config.toml
n_kv_head = 4
vocab_size = 8192
norm_place = "pre"
tie_embeddings = false
parallel_block = false
init_std_o = 0.0
weight_decay = 0.092
doc_mask = false
train_tokens = 183900000
Each number is 500 + 25 x the weight over its row's rms, rounded and kept within 0 to 999. Layers, rows and columns count from 0. Numbers have three digits each. The size before them is the row's rms in percent of the matrix's.

# up: layer 6 MLP up, 320x128, rms 0.0746, rows 9-75, columns 64-127
# down: layer 6 MLP down (transposed), 320x128, rms 0.0681, rows 9-75, columns 64-127
# gate: layer 6 MLP gate, 320x128, rms 0.0823, rows 10-75, columns 64-127
up9 098:487477523545499482495521483506466533496486550525466455481525533478442533510496486547529507480505502505530508514523541473499488495490482526466543484511490513508502499491477505540562498521487497
down9 100:490490542475506475490494507529510466498514477515521506474479469522472513515476526490487509509503520445502489509508465461569483476468467507511508461502531478488516530491513506463467527441502527
gate10 096:476485508475542542518495536475455490482462496517487523520482478526496497491493485500505518496511508508503509493496542473487502520494518524507526495529466470493489511506490483477459511529527451
up10 100:503493505509491471560492497473474495532514489489506506511485489556525463468533501497496546491539531525481531477481526458492470516533517506478513469516488488509538512504505510508472524502518488
down10 095:509495477467535536509503482504484502478497485524538516520511509488543457485454457461536524467504509512510530471502571507524519524466511550454516497491463459489495503543511498530467513521503490
gate11 119:499499494500537469478470468507549513534480487491488514522510493473490518479493471546492524452510479494493508547508501501498477448500517483480467557474479484478493498480476519505443475469493457
up11 094:507518448546517485478497503487538533548462534498507540509524506466528516464541510531506512431469476494524547506504459464527495502509497507509494509495494500489471479534504500488488498510533514
down11 096:465528464518478502458535514525522515540484527513495486512484505490476457533492462514508527488503513495441482463505487507522496520481533492478516532501511468521474498483470518544526523511497532
gate12 101:474550526437511529505502473548492493533530484477511495511501505483530510540502471515510540532528522476486499503498488493492517528531525498538472535510521478477514504486527508457483482455493484
up12 095:503478489514525488494482503487511506519463520539467513439489529500494503505485536502524503477530508537451517480500505530501479453505483510500488488509466474456492501507525505505524482514487503
down12 098:479471503488495468478515496534488526485511481494510476492480534477490506540510489482502498485536528511474469527504505497463476519509527485514525508472505488470513546528504548468526507454484507
gate13 103:479497494487524472524467486556500487520482452475502516515529489481539503495526457462508498476493498474505438484544498502513497501492488539523494564477481502499481454488483500483479515504518496
up13 100:447527504534525541500513537554487479514470493490453531482503494479497510470504533497471512501485508467543486482490537484520504525465493521508499497454478501498499532491478495516538488520531493
down13 100:470509460480474551506496444518512520474525534469451498518512509545503480505520548476484508514486521468520503512472496488473490455474513518508530485511476495544481462501479490514470507489501506
gate14 094:527459475497507536470489481489460510516528492517489512466494465512508523508498500509543560456556519535465503524514500526511506513504491522502521467510500499500489502494469466536514467509463501
up14 106:500487494504490507472483518477509460539553535519512455523529521505529519507532539546462507487467509500513496465569483523499496524488535520510474521494464504500493475499507466517537502526523568
down14 106:465526449506487528486480459501486491468473457494501568509522464487512518496501498495491516528519535474487516489504445526477541497531507459532464465494479512472530503488463514441485525492456475
gate15 099:491485492517486509497516498485506514508502460509542480502501508492517483516496466518485503464478487502442440523469528462531462491529548518485552518507470468521534496469499543484468473493498512
up15 092:505482503481459539532537503492478492505459510490507490494498477507485519538503520502496485495441481503502466536449478454556474458553512509488543507512495481547532456523508504517482498520531492
down15 099:505510488496468507504519499536483508514478503443493548533522452543499483533473496522503471541514484515532513456539463532485477512483465508505431475498501511470488492494509495502473487521507470
gate16 107:508499503503491494541486436511471523520538466509460489513567461486533510496511505509458494499516538505451521498503524522468502536488478533505509494498499502483471498518493470499473492496511456
up16 102:492554478433494486487484490498491516493488528477510516479488498523505467495527541494485496462479492487479517519472509503487509541540483505494487483503522506498481505470521479497455542496449482
down16 100:487506542471520475529494523474511564490509503467536517486514501476524519505490501505554499486471519516482497503487510489506506488505529460521494513566481496517510499462527493550485519502529491
gate17 100:495500502454489546434496507539504519504493489537506520498498462470502502491471526542466457503523495509500547543512507554494499512510464520525479498451512521479498509490480500475492512527481464
up17 104:481551525532481511507547492511501470515468519452499494527513528484506536492525493562477475485468500502497492501501515523530481459489480541565486474508494513517485560479477554527507461502522486
down17 106:460497480512511540483499531503495500503493522481527482468513497518447470508500475516489498501461487484491493520520487496455537519513498475542468460471512523507458553469490519520511490532515508
gate18 095:515523439543533476459449557487507506477515467499478482479484510497511543508559510512496501469486515505466482505536496499488496505503523519501527490487451527490492500468510496447541482482515529
up18 096:502468483471486463548508529489513528502512477522504463446473492515530466465521480512524513531492518489491494476477478549471496550530463499518515535519439511461481496493510486456534527507537514
down18 096:510554519472524510543521512553517531494479483482495515524536503496504535539532492484485528527511517548453503518531484497484519483522551496452513491462463470467556519474498481469519520527491520
gate19 110:476491467512518522466510495509556490478479502448489530499519531468464511482497473527490494477495485504518462482474522501459456522497485546522473477449510528478511519513518495483502494497520536
up19 108:531489504531495468511502483510478467502501527463495468491505537514485492476539479498540523547459525464498504492540498481522495491533488507444519526514479484499478479502466545489466562516523459
down19 108:517496503488464496524528480478487444549500528470529477479512493514481504479542490497549531486492490494488488433527480508479449497523515477492543446483475506483526482479484501468477535532485500
gate20 102:490496512484501482500479488516524493508530439505468511522488506490474477502508489494504521507551537506441515494531554511507450480464495538524503491467479506497561475455517467525512475514480503
up20 101:463470487491482503564500492502526542500526480493456551487469510482488478510551508501540489492509507487473480496502537475487486501441485552526483543476490461476497502472479464480543514541504511
down20 097:449478528499563468464537501478524550468521516494490483488481481522514534536486515494477475487501442486498530464473484495547508524479461501471509454525530465509489519554496509524482520525522509
gate21 094:488479481487509456495514488484503507484517470477487476510531509477529523472494501467492506489488506502486499467505496510515463532490490523476556516461468498499490492471494451482529450492536514
up21 102:510506534491501514491480524502461491508462548467482499488521470518464519523505503509462468512524559531525504548494494484494477490547501500473456528506507469492515494513517501503518509490532540
down21 101:484507505518487454480561545484493510518465476509464484554521508546503503470487458482484509489512522471477508461529474532537503494478511507497486517464492496465497506496515540466497473528543501
gate22 095:489538531484489515488482479469530478487508530551486507487553485515483503508526510504518537482469497515500490509477479534444533526495493509485487463464498489456500554497511492451486537471491537
up22 107:552484538482537506517488496452522518499514524529457521499513497523516551512520511494530501427484514537498459528509512533491529528546496511498549531512508472487484525480489470481501484460513571
down22 103:532447482498512474491474529516479498511462518493444481477524480493487497473512489489515484509477480498485516517519455525499470466492485523517563518482512557531464466492509472478545482482536502
gate23 094:497477557489499521542487502524498480443531488517477488549491484519481494504495501494521546496497474494496500503489479541495522444507546513518483531499459446512507496516512484494457480449477504
up23 090:522526499474512517512502531496465445482483506523487512476476474522493492504490524464514534479467472514524484497510486530486480492477533544503469529489496476541500466538510473500504474443517560
down23 089:519500518510462496478483497493478500525438521485494500500477523515496474552514506471491499466480527480476505473488497486545504479519504497465464497432505518546506527540503536527510517528447500
gate24 096:514528501502482496473487473470496511568505505508477517521563506516534481484507473521450500493554511475523551502470548483501500518545493495472478529488516543477500536475486501488489545442479496
up24 098:476514491512524487491481478505516521447526482515528448516470535497472478507540467482507507474484493510475448473502475489479499507480524520476504499516466502519514491470512504473528446503490519
down24 105:503533484497478534493493470491501440469544504525527484479533460494477508476538502495479488512508521487489485530508529537429473534548532513472505513517493515515492507478507488458513455470502502
gate25 098:493516498501552517517461478519512472544509471493502488496531518509509524515511504481496505479489481531457525476542571503458512470507532475503518532483502540524554495526539488506484490511512488
up25 093:497500463489462524477503513525516507480496468539510501539508494492490524516526469494406504495486526490512530487527514525477509525491510498504532491514502501496507494409498469484501521501474537
down25 094:501532467498470517522473490476512451521510549534548524514520512488482545480505492492521536515492493502512451523499505524514559433497515462522500523484472513459540482500498507506500491490465497
gate26 098:513532519517520513500523508456528486463506504421513522502519490533524504459502504505500526499472494465491505518521474481482495511543541490453472484479506509517520515513495494490507534520451476
up26 098:458507528475501503499532515534446480539485508519499484527468463461511486517540498483469499516535502510469536491472521521488518530500493508559462514469502476497507497537541477498507482479486548
down26 094:474520540503543502500493507509495525546469461521525498500463546464473480522505542528505509521516494486477490551549458508456539513487507510502475511484482483526552523491496481464488504516503520
gate27 109:504539534467524479499494452530497473490482515540531518474510523507478517469497487499482508483494478447520461523470506526451486495493494522503471491476502491513469524513514486480430536465482502
up27 092:481518527513493449502487453536472495482497522524525558470481534497471538468481481496540490475498473480544514533491462518501507480486478544491522456512520489539502471546489464471454539521504473
down27 093:506487437541507490477474465522470523485514563509468507485457495468544466517502519481528494491493507574525519490522461498510533487499480477491493541490490500549505471484450484498479433499517495
gate28 099:502491507522482486447478488488525484456474513546548477548496524487509487445528483501487527510498492448521464521511492517533506432528505480505469494491507503528484501510498488532479506487470453
up28 097:502501530507518522489542496477519497512480522465500526452449446525532465518512513499469500482485482516529479526491513480475488534462458497469513503497449528495502535439497542471496551475466519
down28 098:545508472571469484456497466472540467489524533491502525480505494489495519515492516511459473525507534511537544490465512509488480542515524507468428480509451504479527503540492576513498517482470497
gate29 104:486501520534481482508470472488523466528505564565477476509508473483493537509469505537472514536524509498538500490510494518526503526485482498498510556485486543494544512537516517475546465488516497
up29 101:491494507500509457491466530544498449511522525486525531503514481534518486493514508545509496448493518525518480547502535463520543503503484494519482511490526570506485491498509516497501514549543475
down29 095:518506489508517507506519481462490546463462475470502504501507498492494438485491475464518496503473532476477483477502445535440486466504500493515534431504474452491459516477510470514457524489493490
gate30 103:448522502471498495523431494472458531494504487477497493496479504512496466471492522444519512523510501509458491456475516489520442499528500490532456505531465500519520479552518498479467510465504481
up30 103:518471482540485503468521553516487489523492533518500515501540484478479535527504506540516519508501488504490501523490558489450532512524496451518513483492506478501530483522528532534485542505482519
down30 103:500482457526488501515444492482487501516496504511498502498531499460551510465528496478535535476533480520476485493517490498525492516456542480496494497509512491494545450514538500464502498482512475
gate31 100:504542524529531513517538467479473488523522491486504481511529531494484531492467513465527498500506513505486458471492500520492459476510517515480498487486532501540525501530505533508539481496486489
up31 103:491488534475525521488479512536485510510465496527557500449481457538520470482471537502429516529488504534479494515515512512515561510471473563461503477449458517502522498515499504470515498540532498
down31 105:471474486531477538486491470534471515503536502503529514524524478543506487507511476479471517506479474502463519532535520487498494514522490471526459509519513489505525485486490533472490492527480495
gate32 102:476471542533523479486469443522554466528513530522497521489515521498487513470510455526510457515494493479490500495495522469530498498515481499529460528491473560491495545509516508444502516499491510
up32 099:490482525544503518527482502503506505494453505528457516465488499470510526513538486506534473518453474480533505514536510481541497523498485503529463518494489566489508496524519532493488487534510505
down32 095:479509498504492499473507539504451541498457495469476496498474541507504483491466545490533506541490572460538486494484515507514491471499478485505499455462523506484493512509510470479475501494540485
gate33 115:503523477471545527475489515510492513486507471518486536485510511450490508521526516497463519493491509494468509522514507501479511491466510495461529501454518528502520464501507462509538474513504505
up33 116:499512507538516528467525507501499531522514499470500469470515527514506498514478551500524516542494483513477564518505474495491536498493492491502457487493509468488539503513460509537510510475528520
down33 112:518515468511496535524497495490495509537482515503535473488541508505454484471528487483500583464482499564474496482519500480524482475462503533502501537483556536464528502507525484528484491555502501
gate34 099:493484480524496469556525499522483508493527446484494474489514566504520470470481516513468491515476491479506475479472481471476484480514503489484498482505533523480523510519521499531515510491458496
up34 103:483529527468492510440487532516520476495477509505496515500486443490498498509557499476535508518507507490521533494494488515509498527502496521502496506481463500499484468477481492436475502507534506
down34 099:489527481511495493488496503511494483493500505483485471449493483444488535546499448542487542498537478504487480514510486502510466494550547443471457474534439499484528471473490510448494511510489499
gate35 099:509475490517517474514504466465471468543527488514486514518470495446504512472505498515442481525558550467510484492491532489513485496514523472489520475508521502476491487475511496538528461455521498
up35 098:476488466490466519563502494501515493487463469492459510510492475523470525548536528549494492485538455499499482487455506519468518518423461491541504482461509532500457520496524518506451488454503476
down35 100:496493538487506456537483473498515492465540465468488533512471517489500528507493502511451480501494443497489451488497530477494486518519465502478509469525526501503443519491488528509522544489491500
gate36 098:497526466512484505511440479498470500470501507501547494507527496463512544487528484457498499512471549479540473473450491436489477523534489529511464531508457496520527530510502460490501503474537541
up36 097:488494536472538490515493507534514478534504510513466521529487550518502473514452472485500482489512479557473485496502493520458487494507534482545496512480524533476518483510513507552497504477477435
down36 097:546473515485472470497483516513468499527505516503507462449557493470544482505488467465451506452512492523503480507455483516463467498507537484447465505526481512447492491514488501520484448492526499
gate37 102:489515496542527505505468435497499448476481480475493491516532479491506461499481557475480516500538504472492516521526505450485506510490555490484454537516515516503492528523503529509539481514466479
up37 091:529479512508492550561469488436534500516512514526475502507476501475475433487496523539494476525521469507522456498490473493533492489468532519471520496528515521535549514482453492487509473499520517
down37 094:514505505531516508470509483513535526510515470523506495500495500498544452516499501480469466469444515515510470491500477525531501520523471515465510494510481481578506538489473464502505482484474548
gate38 111:516535526484484486498463442505494482501530473501511499538549507446484505471523484499483499532531492511536487448496474510487510474459502510513536505495497470464482472470537494527490504489460496
up38 108:507479536487495523517507464536529536547503482470531524512510496552513474500462466503515497489482487523484499498517467558505484461495479470523465526510538502493501522493543527513472498540514488
down38 107:507522499474538474492504498509481527482482517499502535482473460546522471515521501504496523472517521505523504494511441505523469497495518462510549538465523499491502511478522562502475499507519492
gate39 091:497517494450503470518488474499480493471502482522545517518488483498487466493542528480511497514548519507480501510490495520472513475507482510499515499509505491490474481515467498502470454484474465
up39 093:481526526531474526488481479500478488512513518479499501526525490495530541497487488518513540471469549510491507557449541477511502525469498530505504496516482530511536479486517517465531457487493498
down39 092:511513517530492511479490476483523516493492531534491526497505481495485514474496467494482505454502505486501503550478512474516536484507468512538510509498470503497470505507514508481515472455492489
gate40 090:452514506473544460483531489506464518511489494468541475518498480486479443551470552528508538480520518476501474498485500515489531520542529492497462492539453484510498469524499525520482507497497503
up40 096:546490510496474492466514504509488508517510512482510517527500485489492512500535514489524481535514520478486485460491522519486512496472495525508493504535547489498488531470514491488556494472537508
down40 098:493486481489451463479484479542513486534517503508512542501473501517490496480469554528529478530546481472478478508513489517484549493519538537517530574499498465516508480482503470531515517490525444
gate41 109:486487477551549547520428535525512516466466494484474526499513502460461542499474509552508503469492532522477486540503509505454492522501513494503500509453500525482538513495499532489539490472516489
up41 106:513503478513501496502453495517507507462501508539503466521543536484532545483489480508531473459490470535482507507499473516491529499503485518459516494508533495500485513500453486494498463538444487
down41 106:484459484487502457479501500491517479447530539446482507491510501511460483482483484516523453517440515522489516505551502523460503505529522519528570499510496499504497497499491501543497525526501508
gate42 095:462551429533532531496473537485472505493540514466501493512522493469534478452533486488476513505443500514509527497488482512500502504493516531463492519513499496516514491482513473482488511475505466
up42 098:483440484516537462504543525511481481452488484476555443512480490487471512476462548473526537455525520514536470497506502492509453482507467521468538519462515488495491479490495497495495515490530502
down42 103:462488480484538489466474486439510500489499505503436501474498481521539500491455501531470492494506520468474481482480481500490540520514472494469520512521505525511486512454532520442464545472473494
gate43 103:501492475503504518482510489540538518498488476513517468512506510464532484506483543515510516533506467515480500523479511523525446504497527564498539472512478509500494513478531471522482480480513509
up43 103:491503493505489467510532482553524531548537511492503440466523514506499464494510492507526535507497474456496539512493474495559472495472558517474540516541497486482518503476523472514473499463494489
down43 102:550501496521493511524457518490475510496479480487476506529519455522468492520548520480517508514513552464503532497542489507482498562484463525513552517485525488498466549506501523436496484488514554
gate44 092:463502492571491539494523525451536550486468528536509483482529567504490516502510515486518436489526483493530530524460478533514516501499499525528486493500486491485504507459521476544480495493479522
up44 099:530524507500482500503529490540507466532501520464522512438458470513469495494486530507530529488528529450489488472502502487532490455456488502522543491483502455504501493465513524524510472532493479
down44 098:477495506489512477517476490501497498541533472536515520502540470422495530509455503488461491499525506519509526521506507445463551508492511521493485502519486493506558462504488499463501461496479459
gate45 105:443560504515491492492485525492508448490534516489512454489507521482482508516530494541453526481535498474491526468469478558478457525481499477433500484454535537504484547467532521457496497493487536
up45 112:509523517505491514506476503497514478440502481501484465496517454499527468489469498518510508504545505524526531529552514472477531487470491495515482508519511519465514483498493491506491509467479533
down45 107:497538467525570545497481542459535485509497520504467484499487502494466484511465487507449529518512478519467495494463500516486512507502513482509501517526479498522532518529461449505499425506523546
gate46 095:492534495503493511522480511483525493497471510504488465506544514537515482486503500495522523495489502506524470487497503516488528499517478520531488448495479514503491496505537474508485490519464510
up46 096:542500551479468509518496481519482507485462485511513517519479500491520483511537522514490556521547524523458473476531529476490509493485500508538514506455518455511550493552516490457527501499504454
down46 096:477513458524498498549491538501524491510473495500516496458524525477462504476469508510440491498460530469521503503546528499485490541507484529481462502497479471495517477502505487535469454543488514
gate47 102:469488485471556529521466486485502502498500509440504509527480505487497499521482525480489501510498485500499545524467504484500503509537529531497503511508505484513479505465487500503533435484500537
up47 099:521510430481488525516529485518518494511512515457508500528518538481467500483441521497510494496490485500491526460500505517489504489500469500512552497472511508529543554481543513499502500495482468
down47 101:494472503501511514497496487520485503525502491522509532484504511532494492503448487510532497464474431494496527505466521528522468501462526480516537500489502454472499503569490464536487494462505503
gate48 098:493511449504490516499531507469509492440501493481497505530509495484541530513572458509505491511520528507481513466536537512472466497460526501452497496441478472478527519469478479467515521493478525
up48 098:523477468528510504506512512524499484504500496521488495497488512464546520490551512524537511517549534463484495474484514495539509501471473491503483524456473510486518498499494497467535503528493523
down48 092:479496469493511539529535484548499545444454483528491516480509551497498485507538520455477508488508479446484508513526469473501498505487479484475500479483522487513501549483496514457472516505525497
gate49 091:481520459463484496466507466558496509484516509504497519531525502448495508493500513511471494498478482539505498511523499550508506539555533486480480472493498524509498495502477479519491525442503472
up49 099:530510505535520493496454468455490530474501506506506520507486503484510505489477461519500482492535453497509457498488535509500503444505503542503492495493510495508455487502479517454466519526493528
down49 102:477481514496480498467492501516524475498505468514493512522477516495517493546432467515484517521500506544547486484487465511508490496501519495495487534471465477504499510467507507490487492505441538
gate50 099:502562505521478548504515504470484524510496479474502461524478511494484508487537522492535542501504490521529510481498520470496482512554508537504477514506502490511528527481511522489504489515526525
up50 100:498482472461502475491474534487516477492525525498482473489507469528475486481495470466514475505501512457495522492509508475534521508450524509460504514517546494511451495463503513473515492545529480
down50 102:505473463501514490522519510517513475485507488498508486494509481537529513482478473472480492469476506507485496483526509443516443496481518506511519520528466501512491512465527521480484454468493497
gate51 090:519495528451488483498490512539528493499491475507461494494559533486507524468498419485509481491479456509529483512477533487504482474516488515454499497532522507519491531554472500486494489526518524
up51 106:503486473526487532478503476500475519456532485495481476505490452547523507516492488515498522481512493521502464541500489476460497474513524507460441496507457489516484520473500435489511507496490509
down51 103:506536483474543519522468468509497470500522481516500529487474499501520455492457507478471495509511479503466472499512483538559474532480485499508485496461507490475464509537488483446509476454531531
gate52 109:489505522485518478529497524516515496463518493497498506492537487513483490557524499475482487472483452498466486483490485527458489513527510524458509515495512520502526519499515480488458521499452523
up52 105:483498470467487499466518480496506458526492497523490520486490510507483559528482471477522548525532533498485515486517455508515534509459484511506511490501434496485456507479481487487514476502508532
down52 101:504510504491543510549495503475494482501491480498534529513461488516503491501533489501490516497528539462475522523454512553484530478507505478446468495492499466511472499492481484438503497491501516
gate53 111:463513522480530507485489480494527469493473485508486487514514457490470487455484446478520507489513473508475497519490508476498470516495494530491504478432477481502503514479498516461507519513505529
up53 088:481480474467517490504480512516478484462467479474488497528519460499466503472478489470502526508505489524476521494498504473504520474498480514494520492465511477537508491522519489469537545536490525
down53 091:473481488462524521514461475515480476508533487455517541541510524510497512551480494464502434529514507525500514470483473471487495516489467488433519494533489468477494499530496473487484519450513500
gate54 098:505492515486484551485514467492542450488474522473482493481541539456500525520487481507515522487485489521486517446488516488474498446467510516457514544515509487483483472513490498471518499491485480
up54 093:509537452475479511483452520541499528515495447493491468505489506490543479468486539489497541479446467520519503510559464494532485522492502516517508496545509476479480476486526481471486472511490489
down54 100:496530499515535490498502510498512499480467494548534513474504527504504474489485473490483503492489530538504483496516483473464501493500505435564494507505508534486476497524511532558464489528530498
gate55 089:514479525533517492530503468470519514474492494509499552479521516497523461521495495507485542522487427495512474520521491508502529520534514533486515485514513476501503500533469469471507504480515497
up55 097:486542521486474516527486543495495494493512532487528531437496494477493441484542520506496502521492512531505483498484476502478480511513500484510524502480477515499504508496531479485495473511511531
down55 098:534506497475474487507541532502510479512510496446497503499532482456514471488474473510552511463502481470478528517484526459472520495479464486518487495566502427497478531556463515511478496500501523
gate56 101:469503520527513493468503486483498469501483482458472474519486508475462494460468499525528532553500479505468519476482490488501526518447540494541482533514524472481436479504509481470506519469507524
up56 108:498559474482453485491521479469513497526472506523506443506547506514553507491475518527481490491475491463520479519495567492479527536508540483509472499520531513531547515492507512496510483495486494
down56 109:491550491506477523503502461487505518472513435517472463488493469507494517513505491529481502505484541522508479546471527482456505543449502486477473506499500479541489493489503486509509484496536536
gate57 099:511490505463497504444500509506484457544507482528510490532554483490473464479522442488511514446494516493510504490495531526503486518478458506507490502461439515498515520492518513462458473474494508
up57 097:515484505460518499465502523528451481532500493508511483545545508538479486507505476467525513462479503524501503485502512520507531524466426510499500501493463507535498496528519500447514495503500514
down57 098:502510465487544510538476501493473528550508502523481519502527498515526542545469505480527485508494492521486469484515481512515515486516482480511510503493508514566476464503510504506508510500492517
gate58 090:503495462512529489474500492466495452523479510525523493491530529478471503465524491537524498459531474518476501450490495516480503502496518512519500480505517468512469535521511470505525533466442544
up58 091:542459525481521541485472516551494491497494488510467488436517465548488537539487522456467499530465522493531541531513506505520500466488449517499486535446486521459485525494495471497510468528531521
down58 099:528486472489491500461477481505514477499503519448495496483536514516477487505501520501454509510504486499470526536506501537495478504460470470520473502526501492496486506504523535480502454521555494
gate59 099:463524496495493480435453515494518469500521473488458458478521534522542509525534480475525521494500457533485487507518494489501472523544494474473502506482491518467527502490475496502471535444498506
up59 099:488513493503515491521543494493521524521477510464555546525517539510469477436507476519478465491506501473473476505493478496479477499523498545554539501530496480488537492484479496475483486493513523
down59 097:504505510559504525476477529507523468517511492524479480469494509517482462458493507477557453523472437522484481519485477490516519490513499472476529528507500529479533504509466458477512477534484471
gate60 096:485480522507500539454476493524549459490473494486531509496537492495505492503493473486508535509532496463498477509464500501469465449445457498496483451496477507473487534524517520519487533493450517
up60 093:497502505518502523492503523477484516499543471513497475502474513500483467483500499511498477505491527497499509478492522500507539575492517485498479529499483499501515502456478514461478471507512479
down60 094:488492536502516512452512488448543413480527487531537491482496511509499499507500461503475474546519457505496483455479501484481546505488492515485487521512525508490507456505548501489484528507437523
gate61 103:497516497532519479491504516513490482513515525487529499509483499451563513521514477477451456490553521481468519537467502484480473515514495520516446504504475494475513503516471533488520544464485505
up61 103:510468503531492510462480474504515462492485430513516519463470509545477469488540510511510480501467502502499508494488500474453525487524494524530479492485514514524498564501509514499510506521504538
down61 104:489523536528497503487473504487497503487481480529510464471516521506513461480515468503492471507494458496475484510518509475428514552494526495561469461477482529501488474478539492468531563471481479
gate62 118:519510503488500501472462519457555479476538513479531446477527495511530516532528487519508536512517508503519461470487518520449486480509542466465517493496456530459505447494513511517487467471489524
up62 115:480531517500510503491488498532492522501494472514478544521523536456483487479476451486533480480477488535495449497524492452513497506544486547512507531533501462526501538527518484501507513529491490
down62 106:553508521484482473504488516518504476530496442500484514525489501472511499491533477508553475474495503555502495496484484499504489492506519476480488509503488508470480464521563519544503522487502511
gate63 102:506505512500512444536504474477493505562500470523489515519485485471507469463529492489467496464559535499460521482532523484481503453488534491500533516502484481512530485494527466521487488516529496
up63 097:477492518494507516514519475451468489519518498512476506508482478496526466451521463463466458508510485519496534496560459511512494514491488515488513496498487504564507498483518457453530468527526524
down63 096:482508533497469537449533455461502478417474531479533519521487531546513521516510503526500496513493504472490563518497455504527474495500505475509513494507514529472498508539481528468489483500482530
gate64 092:502526529504501469495461474508542474495549490504486477515556549516537439508506471480537539470510498510487512512507513499516525477501496481493523500529512501469505498495527470524502519462474539
up64 089:483551531460496477504477479552466492469478485505511506536516518512501495510506506491526490461497506493535519503507519438545522460501494510486496478506553484495494498530513479512526548495467538
down64 094:482501524472533509515499487506463531466488489469511504506570488496517539539550532510496473522549518541504506490512505477501467517479507499506506481489509496534504509519486557523500506490531468
gate65 091:523530508521503491530488522487487514476511508529507527512524509467510529559476465501514453520497509502511496507488541463494507474526516500495470488532525497477496489546477488574481475494488528
up65 099:487499478513471496516492511505503519477497480469531472532484467462506501539513507500520481546546514518460494514506556459470525505472499490507515534497525507468506498504477484497501482547520511
down65 101:483466509552520493537487476538497499467513520464525535495545498464482510522502479470510463507466501526500515504472553478574486469478478468528527509541516514506521480502483489546515519530521487
gate66 098:508562509467486502510499500430505502501528473484498501520489478532500503478495514518516473549479522477493472492511569496497521494504525570483518471482523483515496545487513472484485492482495522
up66 102:506476517527544468485504488533487515518504504518480476509502503520503491502502450491536532444539522490457447500554473477527481481486511509535537458488500466489493510495503546475500487510433505
down66 101:512492481477545521519473489521524465522502478478526497514472510478474526480530491508505519488524465501485495541493518452528513518476495562454491461497497488550503504520513485512455459460556507
gate67 092:502497471561521477490509504494486502492551493489502528467531508421485463444524467488517477497501530475503503520546492510524474507500505522460494498476496483534499498433487519434493521540478489
up67 106:512466474508486495472516501509514523499518502524470523483518483521511506529488486523525516497475480486490524515483459479474539543519498535540480528453492488507502524543473522512467477480512493
down67 100:484512508522509494543487452492476508483518515514466503490495474463488513508514499522475446482453498521545511511509465516449489527472472498484516475494493483495475564448484483509478535481495504
gate68 101:480474521502483492472514491489498492502517501539462502516525552518508507474539520492486514487501568488495488505506498490464492482535532504495507461525497469508492563522520514477518526503434527
up68 101:536513494508519512476502510540488521510500496478507489443532451463493474538477506489457488545522463460506518516479502510499470493461503559467489518525498485476514465501483516483479460527522471
down68 097:502532514468494519525486477536503476481528510523478491538520523506518466492505502509455481502503459451485474489499513554493493531519450558499531473476456480482483506505521476495486456453477462
gate69 095:508495478462498481479479487498490454530456507497527521529507513481474476498489484480508488491473504553473516504498472463498481516541487524501510498497492517498515502496541495466520484515533516
up69 098:445523484515520464468524520454521502482518517457519516501489438516498514545494493503476481471529503537481521486487491501529473487462513499508472488498509494500541509479510518484492490489506537
down69 101:474480490491478523528504502533454497493534475525494495558493498537470537552535483514480476480460475526450492488490529513466533496493511489513492492499521496457492518505465533474509494493511490
gate70 089:499460519541480473499492508465500490488443491506521520486521539516491489495521450562568517434495497513517483482542491531515481529516468519495525521516491472517489506498523497518500485462479503
up70 096:463507484485509501514551501496471494495510507459544496520524497448512484479479523476478517519487466489524525497513449503504520524506508481512487450469498484542471493451552478466452480464535461
down70 093:523503517502537488495474490455500502477514520516482521504482524473459498500473506535506508511492489509458486503469503508500533519491475526505489515525498483567494539495496531513486507437503482
gate71 091:503492529491511508462471429535561482491474489500535505477531521464510523490485483524510510507512480513532442506528519480509505501533490521495488525567508495488533487530510514540476534499519461
up71 097:555497540507482521569492534560497486504482482478468505488483515538503433509523514518486466532487503480534545518462463507490535481525492460525514478499518492498458478493494539552466519509488501
down71 098:473486509489475543497532501520464517542473499534536525489513491536498489504534552514496494522539499462461466483470514509492481529496511474480491520447503498488468529465500486485483466467513546
gate72 093:522524531526522471507500471479454493517487511509525516522548482490531536485525459484478530441476528473483500496482458532479511530489467513501512483468517503484464462486519533450475498494496483
up72 102:494523453495495554497535484482480504519526466521514514536521507492494482496503527541498503505437480509492472534509491457469496506495518434472510520484469502519533544491536519522494493534466502
down72 103:497501493529533525522521505527508536514506448519501477481532507543517514493530489489497501494446513504470501516554521528462486500487523486489502524495509519554538540505488493484485456493499480
gate73 105:508494449472521505505483480483454506500516462484481495529523520509554462498466523492501481497480523511467513572531463507470486499498527485463530503512504479542523497461488490508481502440520477
up73 105:497529468475523523503501497489482460480529457501455494498500501519500529498496488460473457543514518549519504486504535465490497502529466506502481510463522500513543509488526433517550470476552537
down73 103:502512485505515466526464512522495566522484518493534518482507540439505501510497487510476493493571491506474497509517479509549493501484573499547515541546486517446503476518503497504478496495500467
gate74 094:499514496480533539471479496494500486491574470484512494515465527487474474512530449489478488518562491524477519458506477523472497471484492521507495491491521505510514557460524459466517499470493487
up74 097:487544534483489502526492524518535530532518511532524462506546461477525500451488542503469534527496498487482467495502543470490489489534559505519495512489514508472500508511506515504484509488484489
down74 098:502528525426499528494476478523541541498543486522494457481513487491519479483467544515438510509529511567476480502485533485471500504529540490523467491549528513522516517494519513522506509521486494
gate75 102:498506539526519518525481548509507482517518509474455499526538494540521552491510471510506509488527562523469484520492546467474519461468490501533500485498477490497509507538521474492514504503544446
up75 107:536457529534482474496500487491505512486531490523493510451511497472428448507532479490516476486519493503496471494556511526532497520520485479460499509473512520482473494492492518483517519530481535
down75 107:520500474506503574507447471485505495483499474509496517512506472481477475506468476529497512513459506499486479485512529498497478495496529461481528545497484531534498493490511487450484499505494536